From a checkpoint of a small transformer trained on Wikipedia.
Size: 14 layers, width 640, MLP 2560 tanh GELU, vocabulary 16384, 91.6M parameters.
Training: 726M tokens, 5540 steps.
Each number is 500 + 25 x the weight over its row's rms, rounded and kept within 0 to 999. Layers, rows and columns count from 0. Numbers have three digits each. The size before them is the row's rms in percent of the matrix's.

# k: layer 2 attention key, 960x640, rms 0.021, rows 826-831, columns 400-479
# q: layer 2 attention query, 960x640, rms 0.021, rows 827-831, columns 400-479
# v: layer 2 attention value, 960x640, rms 0.021, rows 768-800, columns 400-479
# o: layer 2 attention output (transposed), 960x640, rms 0.0261, rows 768-799, columns 400-479
k826 122:462488486533491544510522514478497487477490497520444509521477516503545527480534486496468494455514494530495521486466477446505526440447502496481508506514503486462514522496480505481444487478482509451568483450522493444471486466486528510502511476
q827 117:505525480524510490509511501457447428502470503480478461499447487489492504519450503507498508486489508501508462496487515537566554456437471495474513509464440498487508505538483505485526507520504561482526515533533442507462533544493531517534540496
k827 112:512511458518506485534472506471503481491496480494519499529513465495505512484424508518498525473490509502527490486494474524528537465478506523485456515496463498498522494525475475518539487509482519452529507497497448534466547492495555511493515538
q828 106:496515463527530537477513526514474501521481479455515521483515466484510490500499506476462536515472481483490478510554493517524487517505523562512478515528491475491461459506495473464510520491505558472485523499516471524467482541473533498509509532
k828 108:466470465512504542485494532454509478518499467463481505495476470471514479485484488525498538506504527459500506470557513487494506488472526483529522502508481473500499492511478477479520491488539509475499538501472510514507480560480535488537501484
q829 107:471468501545503474495496495514475479488452495473510546534452513516509485520513499463535454528530555462468537484530506503500515497494510523478495473481472511456517498491503459517512527515534492522531518468488445537505485511498497510501488472
k829 107:492479506549522513477518499484464490516476440443482541504484482528521505486477481507528478490497549475476536494515563487463485511506530483519485495496487532463514540476493510507482478458499484477508558491479452545524523547479518538527473510
q830 123:512516466484499519474508501515511516476523497505485498487522509490528472509506526542473514537509548468479528498531466493476547540545450499558488477478508476462536485494524511509517521477510513527473493510527504456513531494482449496517496506
k830 125:475503498516499479463464491532484545486504473511511486475496520493548479522511553483495517474525514476488519496520509472463496505523463506502477509483500491481523462485495487510528509498506511497509518529511498449515521515473429503527492531
q831 120:483504510458516488519481539495485481481508502498509483520463482505494471509505516501501544475511502540494523492494497525506521467464466532452494514462501518475468518510508531506487498544506524497509459489504501481481486524502512499523516508
k831 113:500491504511504510536491568512515480474491469490492499490514483471496466497474468496476523443513524521527502483467487521496511477523492512462516506485473507510509523494500521542474500517508523473511458484525512523499525501547519498491497521
v768 093:525527487538504461499505527502536472488453508502557509429522524508473505479505507518503508510517528486489517461550462481476495517490513508511502491479494469457486522501520510479488504506561478503518470505512484525521482488501508503507476532
o768 092:442507523469457529514493465520472504492545475480464524508448463475520510522521476493514515525470490503523511498480520512528498479487474468482492508496497527519482532499531481476515544500489504515435505494498479472474517524503491514533516474
v769 095:536518543482479515501492518506528456474492488502508486489556532538532531475568503514546457503477523495501490499461457500483509490493514510470531477524488467491487470484454487510532537502496467517516490544518476501484530513517536507499522502
o769 088:478500490489524474514509458479483493535471490486488509520471486479500438532469566497444548511533469496503479506533525517529475501471468519527425494474486532511492498491494519510479519477516514526439459429510522519507480504502445519539479506
v770 090:523508456482499535492471550463540491545493485461477495527526533456508489500451489461456489491493480508504474532517505532458500496500449487534473493468507522511488482511502484458487519510503459498562420516502500499530521535539477553480519538
o770 086:465502496507489485494533463506500531455533513505526473455486474507521499499527509520513520451491483488483527470467516453517508532504515522487480540532475486510516536497504514534527528523498527514477555496514487497474475505454504448522508507
v771 085:550487483493491526475483518467493504465464527463483531479507496463526518542523492448473501468488493503495512519495537414481494517507520562521497506546557521523523474523535549552528506469503433485465482527517501495452530497501534552506508543
o771 087:461534492545495507525525513498495517511495455513477496480482446518515488504465497547510518508520475498485535505484484585527514505476503438491490502451420487521445494451450504488486480498487505552519471484448499485551455499490472488515513502
v772 089:474449474532491504531477445489500478511446475513543479554510523508532500506462512513439512508545455534456434575496499521464464534496530454509485487501493495541535520529520500494485500507482509530525501513469502536443543474505475518504492519
o772 087:502563534464499502468514584489498528518523485491459517455511483519509505471527549509546469515482544494524531436494480472564513468503469489486505501501542461536463492458537510539506483496461508482512464513511508455543488489504530495508528533
v773 093:493519520488498484512506515514523545508510517464515487503501538489489465455531479520579504487486539468490508508519542522508506482520461505526488487501497508504506527518530429500508504491508498493527504497516501491498483473530483552480508435
o773 089:470529544488488508509512483507476480462520542514468498525506507483544530555502499494465480495501458541521502532510464464498518524487520482499493496490514499490469527487504535520477511465532483504464513460502530544486510532492482447510473582
v774 087:491495535559470522478453509488483505565450496484500529503489530468496533493512526519517515525474456526456519484471498516527515448508509517491499507447508493480502495516500498464473467492529564473489437522528490508504520485529471487493508485
o774 085:477511464479514489502503507543480512473538490513503483499495477504498477511530491485469475505530531532522492524515504505508492552540501463480536517552501540499538522476461491546544530505483461491491552494486502487507449497464524490518488526
v775 091:485510462440486509490506470482499467476503530541519507490523491545504542511492488528511455471477486511524450475527540483525506505491520495509479499477519483482493477514463522507497482462538520508502481461469494486543482504498523519516465502
o775 089:504494509559481500517515534480504487499510504472479480500477489470478529462528471480515558543509538478466514520492505521474461495501500505505521445483470510495484501495517496498486501547495452507462505529496474516503480517513505484475498472
v776 086:461480520535527485495479525501481498537493474499503491479472537514484496483419499502496481511491478503459493464464453533497489502499544531511493466492505515477504492519512483529493478492488533502521499498485459499484511478470523548498476505
o776 079:484504530478497512483506471475498491494521493506488510526515492510487484522522538488518475449528496566540521498504522477512506500520467483463495520520511486510451509492497485474503541494523492544533531483548533478527489492522477484516559509
v777 093:507505488535496561511489511500515513541494507494479512522489483536506498472520490555507496499466444480491511500489506494511531467494517455547492520516475495520503493501471512499515519465478485511475500491498474555510491506537474487486500482
o777 093:529496500483517465505504527545486492464478506540543494493537509446482484526543535480514483514520497531503518499520456499491464520508491525478525508530486528480481469495471497507489530534525499510501538508507513470494501517505494496499502522
v778 086:537537453536513578511518520450461512518532499529468482518502505534504473538518532469515475509471498514517474491514459515472469525497465515492488471489566513534488477494487507524509500498556538497484496523466475555487536515498518533496506521
o778 083:504466540494470446479502483517513503497473505462546514518496467503519513477518511529523489511520492473477530476511539481532503507498535510511496487492428543493501520486516493483500476489462464511526536480544497488519479486512478442500534527
v779 091:547495485496489546469493519477478479486495512512500491507494533512541497566491499500536475492481511507515486552506511460501514532539488440505496540548479515536498527489495481508506515504459468481512466488470464488504527494524489554499508446
o779 086:461504526506519498498499518529468521451500465514486489511505474469486506469480498535485541490512480506498460445509468511495487499454490524490490482485534489488521470520495505540506475520525548496476517523495534495483523519483496455510470534
v780 090:473482476486505517533511500470464470509508458449463528529478471518487532461481509458529470514531530509458496449466493454484491482490459534456511513473498494490548499493510533487526487532492521494485487515492445536478500494471496539503511510
o780 085:548517539464518490466465524524517517495513485528539488488512538497478455522539505578494526505454475497536515500514488503522514513514560492529506488536490526522442509519494456515524515547499475518486510508533512471536465511477504501496498508
v781 099:462468502506486499495512535510507490527499487510521508511474471529469554507481501520489491497467536511435502497532493496455498502516504460490505463485525503500563535461545579518476506523495523498450542512525485507536492491504503551500483526
o781 092:501528516495466523469509463471476503431485478489457499468494526488499467497525471512501489485509471481523493525512513513567485488463504511491508498506489475498442499543501461477537499527482484477555468486493467479469521497518515472504506454
v782 093:526545459513538480517499522505504473517490491491500526478509475511492499495490525512453516519508452532454486511503491533458444528482476509509536482489511440507534539521486523544481519526519518483483519539525465488494522541465525515496472541
o782 091:507437488504490504473527466509501521508499482490504442522524530503506489502485538460491479507483516512555526456463522466574545495512531485497458505499467543510471506463494510467551497486481519495545532440469513532497475495470516482517570467
v783 092:579501477492489497509526496497530479475491492496500485461521530488522512465552507477507522495507497493512483479531495463497484514504499456543509507498513486506477535533532493475499509522525504488500474500480504499487511517499497553494534481
o783 092:422506533519515544505455469497471495501507505517481475517446494522481470548475482523480491532511516503499520507475489524498514530493513486476490503488529533474531493477474512511505451526485516510475505493490487484538496493491479470488478478
v784 090:430497469483475501487500529497527503500505483514524509549452491506478500488485500507540493514481484553460467508495487524519499468536489520457519480464506496488547510506486494524515513524497559493482514522492489506537457521508483461505507502
o784 082:562482509475518513524508418545491476523527518461509514471549503465511514493509475477502519499493466486532529494480497466467543524501479484538527509531531522496487500513502513474518536500469443486535509494491511502466513523503532535531503526
v785 090:483535512534513465485490469484473477426503506577513438527464486522503493565511530509522468475527523526511495538458451542506466478503477510474502486468502522491533499474503545464479522508532505494496493493523496501531488473492521466471478467
o785 087:495513535464491485502503515535514472558504510456507567521542472484483520462500493510483509524501443504512498449523510465515525490504451507541501479516479461498514510559523499491528472456538499511548487503470512534488505480495508536477519528
v786 088:498565505460491508517496476489542496497542509479494516480472480539485487439482506572445473545505536503483537501468491457514498501481515483462479523527566501516473498461480501456485451500506515499453521519513482475488541498522535470487515479
o786 086:520457515522491491490490502488506499503502482530482478519537512511515503554538492446529548481518474509518459534555507543466498505483475489476502511516411488486483520510524475512496494494481477523542498482507531523487511484511503537483490517
v787 095:535548491493491508520451545492482469470503500539459518575480473515520472496488493509554480507482449479492530453510483534496493466509496494489521482482487543520514496501505467521522483522489534527487451485505510489506514510507480491497559472
o787 090:471452516461498448474519460520535527513506503490538480460532483466481513487555516496429514516508515511508465491490527471517517545507521502505513510525495440501473522472491514459514511499502463442534565513487500509494495524460514519508469523
v788 086:515515477524474491528476472503459508512519520494480475504517492511465525482474487471480450539525548502511501456530487523502524472481519514498523522519531523512531476537511474474530514511471481504480499511497511488475509530508507563527526480
o788 081:482471537510538537493509535501509475466480467545497503516513523505557501541517469486476534505477480510481503533487542478499474524512510438528510542473507479450475535516479481519468485463519541495524513514494502510520512485490481474484483507
v789 085:518505499476505488480481508459469517504521462502512501511501492498461513444507494550504547457504511498470548463523555517529490542504555516449511487475480535542458492495478501510462539519544497484509517501447501468516489529501512496507461527
o789 083:457482448502526474476493508543475516472477476478521486469473534498504496551514473484478468552513485478514424496486460498485514459472440463540489472514546505506520509509519486529508505507480507489479476500508535553477527458544496549488515464
v790 089:466479483497483557467484538473502527508491492522447509443512480479488492488518492486545543513464468519437538518473488501498526491498507544468508486476423467491527468468517547492501533517472474507492516503482475500488482529519539513539495512
o790 082:515526520490508471532482456515466472478533490510536493534473541529490535533489469528477447507529516485538478448505503532513507517482491465502515497540582510489514518503489484515539511484515521473501497520494507473519533464507425497469493511
v791 087:529495537502483513511496524508490499522542507515537493501466536486524482529505522499506472501459474510479513488518505538523488463526530554535487485574501490499445480507447477505507515509481518490462476504488502502562548498537490524497506484
o791 084:462512509481514531500499488476466492523471489514431549518505470511517513494482468507479528507488546478512471526564497506504515516493463509505494549440476457471513538490518492497468473510511477529512510493501511510456505542514490504518472513
v792 091:503546466459482455451522497475456471455516529477503538523495520521491526528482520481510455472478495530480505523506496479433480501510464496462516479484551514512541509479478510536479480504500523457479490491516509536508475505485551452506508510
o792 090:517467526531463544548494515500531497555538510506502489491511457475504535451517484500495549515501504470473534472477527487523519479471510495522527505515424495493446516513492483468493497506492508516551461498506514469503519502506458521493458509
v793 097:500548515514502505474493513497471456491498473491451512492479493530542479510516491475529462524488500533526470498502511516509435490497465520485513496506540484498530503507453486578518493498494559503500504503513467503489518515525483437491484488
o793 092:518467531501488476508489479508544520497489498536517468516543490444492504547504544477485547508537509488472526480493497469477545508494533502501499512519449490526477494468501492431530526489502454520548500501496516509502477515501542547523557520
v794 095:479521522531507504493531480503508513520498480480497533521478514482535520502487536418464498520501437538494529520542488539545478487456503550465448473478530494522529498529527538530488474478502521473502482455501493534475513484505511433478499511
o794 090:530450515515523496485502524521536487489474479515555434496525499534474508516519450566528501494495558510507489484478528471465543504522496499504571506481481504476506515517480452457559544519470508514530510556504486478517504464456500558469495505
v795 092:522471565526509471496471499480531534465469525489463523517525547476527526470474479475500467483481535467546498540483509535479521571494483475536477486504467479501498536493515480518531507508489464505512479502517586458538499517496504552511500505
o795 092:479554473472528534478535504476481499531516526494508488501478484512496510531490523526461527518501468552487499524486500521544466455488488487490489511483543496505478471520491500494440499485506496509496478461464464530464512498514501462512495496
v796 090:453507469495485520501509468468458536474469467476506479484508457532524445493455471492467521537515483506496457537495453477541496518516489466482514510489534528524498466508496524517493460494511501477519558472515521505493479472488534518516538523
o796 086:521475544515537507472498540527477463531473510536503513535518490492516530506517457501532449483503496467471546475499555505441536442472548473482529499511444492475495511556523475501515520503473509511459484500493478490519518491489458498486477471
v797 096:492538499475485513485473514500460476508465512488488496525478479501470511455467490483499521496534537499497503472460494504537559456505503495495500551530423482498501527507481476519500565485518474502492502489524431516468500485504463546499544466
o797 089:504488535518482505535522509474513526470510519513528518489514481500494485510507494491481471528463469492504533507477462489440458516522462496543501545503584486529502500472541559488486485525509488477475514521445553503567532496494546444503464535
v798 090:528454511503492469524531517516508501498468475504513521503473523503513552576528483456504474467511430506491514536501498483535498554449523518476505480450467517480520501490518493491471522492496491489500462505526507533484530481474489434475537536
o798 090:472569479476481520491494487492511511505486498489510526504528489501478489456500505558514529516492549531540493502485480530497486475526468497509478486567525494526538508495503530498544481520474525526525516505476529508535472486487492566488493488
v799 093:540468510544517493517526519462476511525518513516486497539491507457517504481477509453464523525475483504496499469477469463466523500511530467499552502541515475515537502498456479510520525474532496507541504484503472482522523511499491516474467454
o799 086:522509473506481513471495514499504504494493491509529476478530491515462458511527507527476514496512501497470502505509548485529502510478496487497470527470488559494467501487502489496525485507472530495475545535474533529485482485484541486520498503
v800 087:523519457487480505467530473506501453468480462474512518470494454471482477457451504475479519501515539519453514489537500517502484485480545535461508534498511480492479453465461472527507488502510528523487530507520487485464539497486543491527496529